config.yaml
num_hidden_layers: 8
hidden_size: 256
num_attention_heads: 8
num_key_value_heads: 4
head_dim: 32
intermediate_size: 704
vocab_size: 1024
hidden_act: "swiglu"
norm: "rmsnorm"
norm_place: "pre"
norm_eps: 1e-06
positions: "rope"
rope_theta: 10000.0
rope_fraction: 1.0
qk_norm: true
attn_scale: 0.177
bias: "all"
tie_word_embeddings: false
parallel_block: false
init: "normal"
init_std_qkv: 0.0421
init_std_o: 0.0105
init_std_up: 0.0421
init_std_down: 0.00635
optimizer: "soap_variant"
learning_rate: 0.00434
beta1: 0.95
beta2: 0.99
weight_decay: 0.082
lr_head: 0.00666
warmup_steps: 109
schedule: "wsd"
decay_fraction: 0.874
decay_shape: "pow"
final_lr_fraction: 0.0
batch_tokens: 32768
max_seq_len: 1024
doc_mask: true
z_loss: 1e-05
train_tokens: 224200000
max_steps: 6843
dataset: "wikipedia_en"
Each number is 500 + 25 x the weight over its row's rms, rounded and kept within 0 to 999. Layers, rows and columns count from 0. Numbers have three digits each. The size before them is the row's rms in percent of the matrix's.

# layer 2 MLP up, 704x256, rms 0.138, rows 469-477, columns 0-255
098:500501544465509498541569536529536501458504480509497521489490505491475493527560490491487535498446488509490530505506502488561521481502513504480494493516511501463509548482500507484514523510512488534518504526505467474488558483508570497513459499499441539519528487519511492524506512502509496530446504509517508478469480521487463556536479518505539494507507494496511541511496476483483466496494492492435485459515477486501503505486530481485481496434530463471532521514558522469488496529505501503526530481470495467482478474549515511533474514500489496507488493474544522511544482513455492495507479489522420519533481539482465533500465502530504488495496521544480478500503491474508512558512522529500511511503489512503499513516499502470509518463485528516529533512471547490512537532500485
103:482449501493527491549541531490515503512480475490514496468554528468510528510506542544467522456543512495482568527494497492500520464504493490475480484504526488455532530444457491455482488503506500507512469493494463501539508497485513532501480507481513511468482516493556510535525531487486528484482486511514486509510533533471501485476514504503494486513495484535505481424490486525515507480501528532530492474473508448489463535496486477477497467487496490484492484508484473500474458484487532591500480510531523507456458515493514468497494501491462543496510548509511516562512512498518553541502520531515506519497529509510465491497533507478538490508494504467484505497518465474517516510489491531507500474518496522530507506500488589512488504471552503493494502483505474541514496489491544
091:543506513437498530505484513523523493489479502517497488501453510511532499522492497501480467490482494502514465538493484444455529455464519521548534528466498527500499527500479519495487549493476499539512470515487511488508523512507475507520482486495505512499493518485492503513476491522525531499502489509524479523498517499506501534472502485541516517542501498523463532494536532517506497495522510460492465528516528525516534528481513553535502502481540518524546455514465525466505484516510530477528525473518472514516523481507480567504483447532507493468538558523466522491569502515443479509451551475540472501493501486490518547520497517497518540455482498522510509507478499490503518510458494494476456518504481522483464541539482480504510520489466499468513544471469497536556480533497497
095:527442514558485473494512501499453512483480487479518564493533537514516522498479548523529492500503509503476524519539516484521488532511504488511439436551512476467479470461516480508495519531476462491472528496523490525488494481555512529518505483521541493493484479505542511479465520507530536513497524470520463518492486498533488481514521508532487541511501473515518559533505529510515491510495499500526541543481515476502491488515489480524517437454497471484472485490510498511529465496490540437475493522519468508533478490535500501552510515497467496487527553529517468536513504533523485508546478496492488471490453493515495496512523502512501499460493535468472503476504514470500485501481507524508498499492557481536476481487486515543538506495466518493500504508535489467523522463502560
099:494521525495475523535492472501482536478506518479458531538497506524513484501512458476493455541501499468476483465543552493484564532496486449538493499516489538489491539531538490511520519526528520482481479533475501527476538553509493497502489512502502501505497502495584501510514491504491483504520468446528504460493546525525489483494517481497494534431537536526472512500526483493517533515524462474501451484511500509542463502509492524518468517513496499507505525502503490514475506457530529509486512506458528506486502507522464521494525512528507500539468439491483500507459503491518533505506505486484544467521460500511484512520530486455501483501509524476511505520492533551530519481487498442504458531487485454471496542495505451502519495488529497514494496485564547528498491487494476
087:533496527478495540472476504486495450506453489500496501499507472525482540498478499476492563486489478491523508484512508508497536509507506531507494540515508515477498540496521482525557511474535462543533529524498513562481513556538511466429490488507486475498502510478504454494506545502506502503450473464515511483533523481491499544476508471505474472530519485500537471490549510456480505458485442524455490508516526496501546496504513548487530493507515488497502493477508493473497527509451475493536506496525538488488513500499527486480481519495526462507495455508493515514501532484513498491493488505507513513498515515514519492464520483583462476461548496497499486469492528483472473490509516506518538501549507538505550517505497471537535467483490452524480568484502475510524488468526490
100:494495483481515519497470476497475497524492529493521481520472518494520501498480518482520509557506494474443497474498501500440495457494518513475455435524452567482490470433503528504471485560560475529498500480516501499515486473520498484554480518495463457488488489486507522508461488487508482522499461486485510530487516482501532547520474531494517512495443486469531484472508511522491552485520478508478529488486488482469494550495495488474505525503523487490483505482477546497543521527481482478464519531556490526498498467533518446493504477514488532503520517497475517502535504478443528532492459489474492515449504500495509490522471507448491504502493470529493503494502485486478503532518498487506510476493521517484482485524490523499460516483467557514509538460525476529457480517543468
103:489517535493474524511495502495506491505522509499475508495516522479473505497524520492497495485447487469510489521509494475493482526531480551510474542503517535448475549464533506490513544516517513531507476504538525549478514463477503519519494525495484519476503498537484518465474493437464494464504506496576552502479430532550524490516484519535506496493579483501487474473492487512485492505563511472474522498511452518486486475548527476494478516457482493497517513518473513536480495510520513511515519501505531492522484545478511508508490490509506533473526492461521451443483518476513552514491473489494471516501474502516501470525459463499473448506493518491536545508488495497478544494506517492486491507492536527497472504530484505468557506511494492521487464482540462470485492546513502
100:491515494492553489487525501530498510500503496516528507491484472540440450470476480440487474510501484544510503526480475505511504514481529509519494507501503543492502524464483555518499526460545494525492513549514516467490491489514505488512499504479498515506534486530523475525476445503523541504502479482552546493507497500484556522505485534490469499498501443492478573505565511502505500471517499433523486500546498475486466494519525537512534480500507491507487489517499470530545466508499460511482507471470487498502493486492511486510480513505473510503492497510433469498484486479519491523505445529486478462510510497492460483498501487496480505477492484526459520488485523511451530468506505441501504510555503482536446512498511470446461514528521471491480476522475548550491479492508523
# layer 2 MLP down (transposed), 704x256, rms 0.124, rows 469-477, columns 0-255
098:503521569485483491480502493505534512486514496477510491462458507488475505509483461523490511532503482465443485527509489533495471500455533536514480482516477535448500557517480519499472509542512478482535538523530488486496515527507501490463487540493560477513488483494508508478533479470470497530489439535507528525489520524541493519500483504514523495505474518489502514492519498504484470539480510522495480505521485479476518495472478513529493517482510513484451572485501518508508480476489512556535495504521529518512501437457504474463515478506519484494516498508469484493511501525502514526498508477519514484515540478527498542465517499478478556545527475531480468445533511478496496477505483541471528446518521507533524477502490483520477531490569483523476480513450494568510504490502483
103:500503499457504530463462455499482483520545533502479491537554497508474497482480487474521513555467512500552529474485473549526511490474524521554526496515477496529508518515479482484489493496534505541527507554526501520465480484479504533525486472522489531496465468474481520510565499485510545511467488468498502513505485509520504496480490481496488491506499499520528476503491483472455490517546510470492489479510480509498544509494493533519510492496493494458535510496463493473513467455523503495494519555518498502460473490476484513528504451472481458493499501499471492493458492503510534505516529497513471500513496502548456513471542450520527504481473501493531454492527522471519541497508486496526523524450487492481522570540491513509481461450517506489509517516525535541452516480439525
099:476497519493511520505541552518513515461486501510507529486500467523491477449494505521526486456484508495447429508539458486472472506540499532492520506473508506466492501482521504473521516513460545498452504479463498481509489461509443501475484557443512502504499486511500554527484506494474501516505495484534501475530508533501537504504514533505481498484462501472484494536522497539495535553515440501512505566497505468515462489483470490519526496499528496495505494529481486532457504477505498477506502485516502529499501541513496486508475565483476517514513515496532495472484482515442499526490490526496493452505526510473483461505502494515519501534524535494494516444511477515524555496515496536531507493541479492486539474470484508531465474520537458449515516540547498481487518519494523
097:487522484483481506510504540447478452496485491472504480490456507517493544510509518483521499412520544471489534505561513515481532484477522518499501499499505487494499484486484536491477532578475497497515514516496524481514502473564463546482466509470543475508544512472475470509493489476472508496481467497512526526524476447517487478475527502522475503538520514469506478529488487512499508542488492462504487512521510512459472482514519484498500490495497465454514470489465498498510503488512516490514501478528549482512496478506465512489514538474498491540508498525503515449482468501461440454479495510481448496453525486472469528479482500543517488484510511498546529567525495513520492534547540460471449506505516488515478489501495513527496511491514527552494499495529503533494520482509502
101:523493504466479529497465513507539500489487525482507540482510526554506533488482481497506518515456523495512483481497535444492481514515466524467513530542488520546517507509492499489507456488493495518504485470493519506514530488540514498513510518502481515508507491494537494503519455511539455484487456507514485476528513476506527490495495489504512465454489561461508460494494505470475536533538551489481450466532480499504511466488482488504502545502471515516449486469507489498503476507558511465448495482507482492488457513518486514468451510527495477476484460493518498532490482479439503506523491509483485480560497513487505481484531491464503469480489504516509493533512521587458500448486490468521485494504492532509452564495463450484521516513530459498506479490475502540506510474522531
101:510467484560456482521513494522459526518523479492504502523548500457540490497483514516520480513453503477552522450498503517486507503517461498444509500505503471489548508498506514490525540533451515494524549461494452489520535551524503517485472533484514542530537514495529498504496462506501510503512494528547482476562486508515507534515523487490505497475496470446487509540461465495497530491543550480515509516476483539501532501475509481497499438509479474504483492544475481528481475502489479492518516519521514555496516483476496497508490495532505521509479516474500508452484529500493496489491505502435499488515528493487477548490493504520516475515518509478479444508477517535518472488506486527481497498540515513498446546491485527512488515506506499487525438492469469480486554466475528
101:506484522491524566485546477513489475483474469490484544482490514499484479531487506494551526477502502525525528492493499465466485463509500537542476473479506492455481503528492489477511432495499472512493428487523455539504472440533498489466502526497523503492541505514485505486473493493547482512500499491487516445534493502519501479519500520517495484507524463504482527501447503527523529490524495476466491481450522527505522521523479490465525489526488504499518544473466463495490543485491505537494495494473518500493496512509484491523511491523507507435520494552423487538517469505513461519509518496457480468518553446482462471518509472502538483499545507458488483487483531544481485534481502477529470479497473512512504518512530489505539501474488512515484527546500482508510492525465511
104:565486513507511495507570483511481533460482497471491536499483464482514477508531515516532511491506487499516488508500493496478529498492475531528467503487503475506542508539487519515499469486551465490521468511500489494524488508473489506470496466528469546465551471524476517533501478521445483486499533552506513510464497487487518481520444501458461527491508451524479503515497539470472492456529505490472483534439479497512519514480515463473523495442481533556488470488495464506522515465457514539474483473525481518520503475545492490484477520451465497494516483488502499483536479496451507506496470449509478492507511511515471539479491493480516522528492522529535456458525499503511467481481549528536444499501504505511478514528527543494487485481501522512502489481504484515507542501485468
102:460466504549485498504548504498482484543470493492513508499485530501512496462497507501519465517493475526518547542462541518518452498519576513503468524505507471444491513442473529501487556498537496485509482513481449486511500526469483494473545474509483521514489476463507535486503519494499488531495464525508471500492471489470503454452477534526525527528508509499527511509523521500481501479483495472482482505514496479507542524488481519472504519459464501498509491488482496532508478530482512527531491505511514484524516456465530498518472491477496500508529519536525533483507505513485495528525513473503531498495500530499496510443493456500482523486549470487475512464521512500508549489483514523566514525536538490503545453523532533457527483505489563466457526499507508444505497479533492
# layer 2 MLP gate, 704x256, rms 0.137, rows 470-477, columns 0-255
107:488506537471537510508532511513516487498528484493486525504476573477512489531534528493468505406515510454457481516510535493487529527472465504472535490486450477491521549507508512496517471508475539475489476495504518499507514460546510451485487503478496475496503514486473494483527505491484556503522471523531502525463485518510482512513488508482473474476508479454505565474517492504509481498447529507519534474521534467457460521514497480459500473496573516516524503498488488489509487532532511523514481518533540497498537508511488552519469499472474509522499524499517514556523534484490501491491507559465511519524512492520505508498482526476514510477538534498476531477541496506525495509500516490466484499503483465523448535498512513523509528471506513489478536512522511480489448520536539
097:469510490503459493512530467530495486551481456486470523509530486473483499498483538532541503509515481474481526531482519469509559503473439489486518497513478494500509496495499514526535496475488516522473548468482510538518462563511520501493514493485466481541514504513526492497515491485517503530496532482525477514502480533529512488515490484535461477468486509492486488493475495537485493507515484538485499521528486523511522530499489474503459491530510491506508493517509500447495502486488490497449478484479482483478543469497493493460476523530449459533489495446483505511476466499524502483467476501515482513528490453533530479487450483446492492497537507507512527506521455574555504461493465459538482497447493531518524508510507480471424487454476526550483514518488489523529490523490488
096:498522490477510477518485516469517470495485480496498496548502518572529447520523523500483461533534507453449490475486503526498471520510465454527536508504518468555473522485463537504485454495535541523495510478506498465481525543524522505555465498457512520515473463508498490540479514526496488481460506477522504497511513499525551507522519495500517517462521483494517506534506527498533497519540522485513470463485476495505473483499488476457537531561487471466462539501491503469526519501459499505534482452503529455524503504527490478458485503522505497502490521478490510507492483480463486456510490478500483492491471534488512543456525514464448498544491531485550484532497528481520489491509505461526508476488509518477501454516512476510504497496526525464459484491477518544522463513513501
106:522489529535505482522540481494495503439435513446472509502494512484509528500472534528492519526511476470508526523485544523436550528522480538519492559474529525455528513513500483462483493491513490500479508499500503488488462505451470529482489522486478492531504524543467539441496505479441474512472494482510495469440467501469534496483504452492506478537511476524509502454456491500484488524489500467493501528513492497485505495492499499505488492526479539508458482524494491461540524497500485492491487512512518528523498513461465485453500508504507471512498573514507513475479484484474531504518531536472498520508482505517511435511505458561477502512480502526496507491462514490513498515525509513483513479494469479526545469554473487558496502491492525497469484496504539480477473497522490
094:508491526524537491535505534508459510479504522550506522473472460485482494482474486489484445463508537496471506522459468507463420534509540498510511482516507468495499480489473512440438508503489540491484482531503508506520499474444512508492476517526502491529516461503510506518484476532486468466470507511489539552494475517523500487513487531513455505488520466493450493477435565532506513516505537513500460491520517494502506477489513496531496532489502522516492504531517492511505478468499515499462501458473505477499468533487467521502554504501489518487523532490490523516529468526489520480481533501537497506463517480513505432529520490455478501512484491479471524518524450550521511512504482501517482510499476451501477498483522495493510455498495549555444483517484517508490499527489480
108:481518504497469533501502486470534523501514470434499517525506498495450452501488520479493527531507544470476505469472469500499451521510528520482524507498531536462535475479488541505499490505472488504477523510489468499495531499491478471477539533530537489499532542494491464490503543487523487485552487533510532476487451488544461501472534456492478484480523497515518497518551477540508483483463499496495467493491474512512520525530505494476497500503511497505526498468510496495487501468502508449488539503525498515474518525523485524507538510518492477474496492526468490471486495510524493469480529442471516505539584493488497467511493509492510510532509536548600541502470535485464516497451534523539519486483499530487536492493498519527496531495493503480525516504532494481527461500481536
100:476478523483494504500496512456522478546449449526560495564525502515510501456475497468493481502529499473570529469506490534471504487502528487469469526490485510506485516461500503494516452506514474486585472483476506471500504500526528532515512513518538481492489510521501447504459522501542476573491529515525462480491462514492512538534460485505493487508465534474508497506520545531498568521495487510496495505508513497501488505443476510482517512516479495537485520514492494457523506532486464518485480516507496499503507508506471505498505503491532473492469470526488505526506553478556498516473467450532496517481499508490515549513504501537446489491500539479511511499480520499517488490473524480491507488552484506520513526494506463488481519554535481518493491477475487490451465521508496
097:514506495532534525473475536567505471546504497508511495497478468436484508472486454496520486533436485505473517513465537539506550530513491501512455533520474488511471528478497526550530499461466449498487487508483520461476520488489464494502509523510470501505534528500516454501500504481511521483500434516540513499479491446451490492501515526544457542452466490521499513491517488520525484508477498509511495489549516495537504511473494533493510494501509471498512508498483524487561502475516486507482479463462544517503497520532491509505451486483493487582489448499473500477522556521503480499480499550487481484470504477483501507488526535478470522513508485525491510503517488521495484483484494467526532515507508533512512514481501499462503457492519460502485552497522510536490479496519530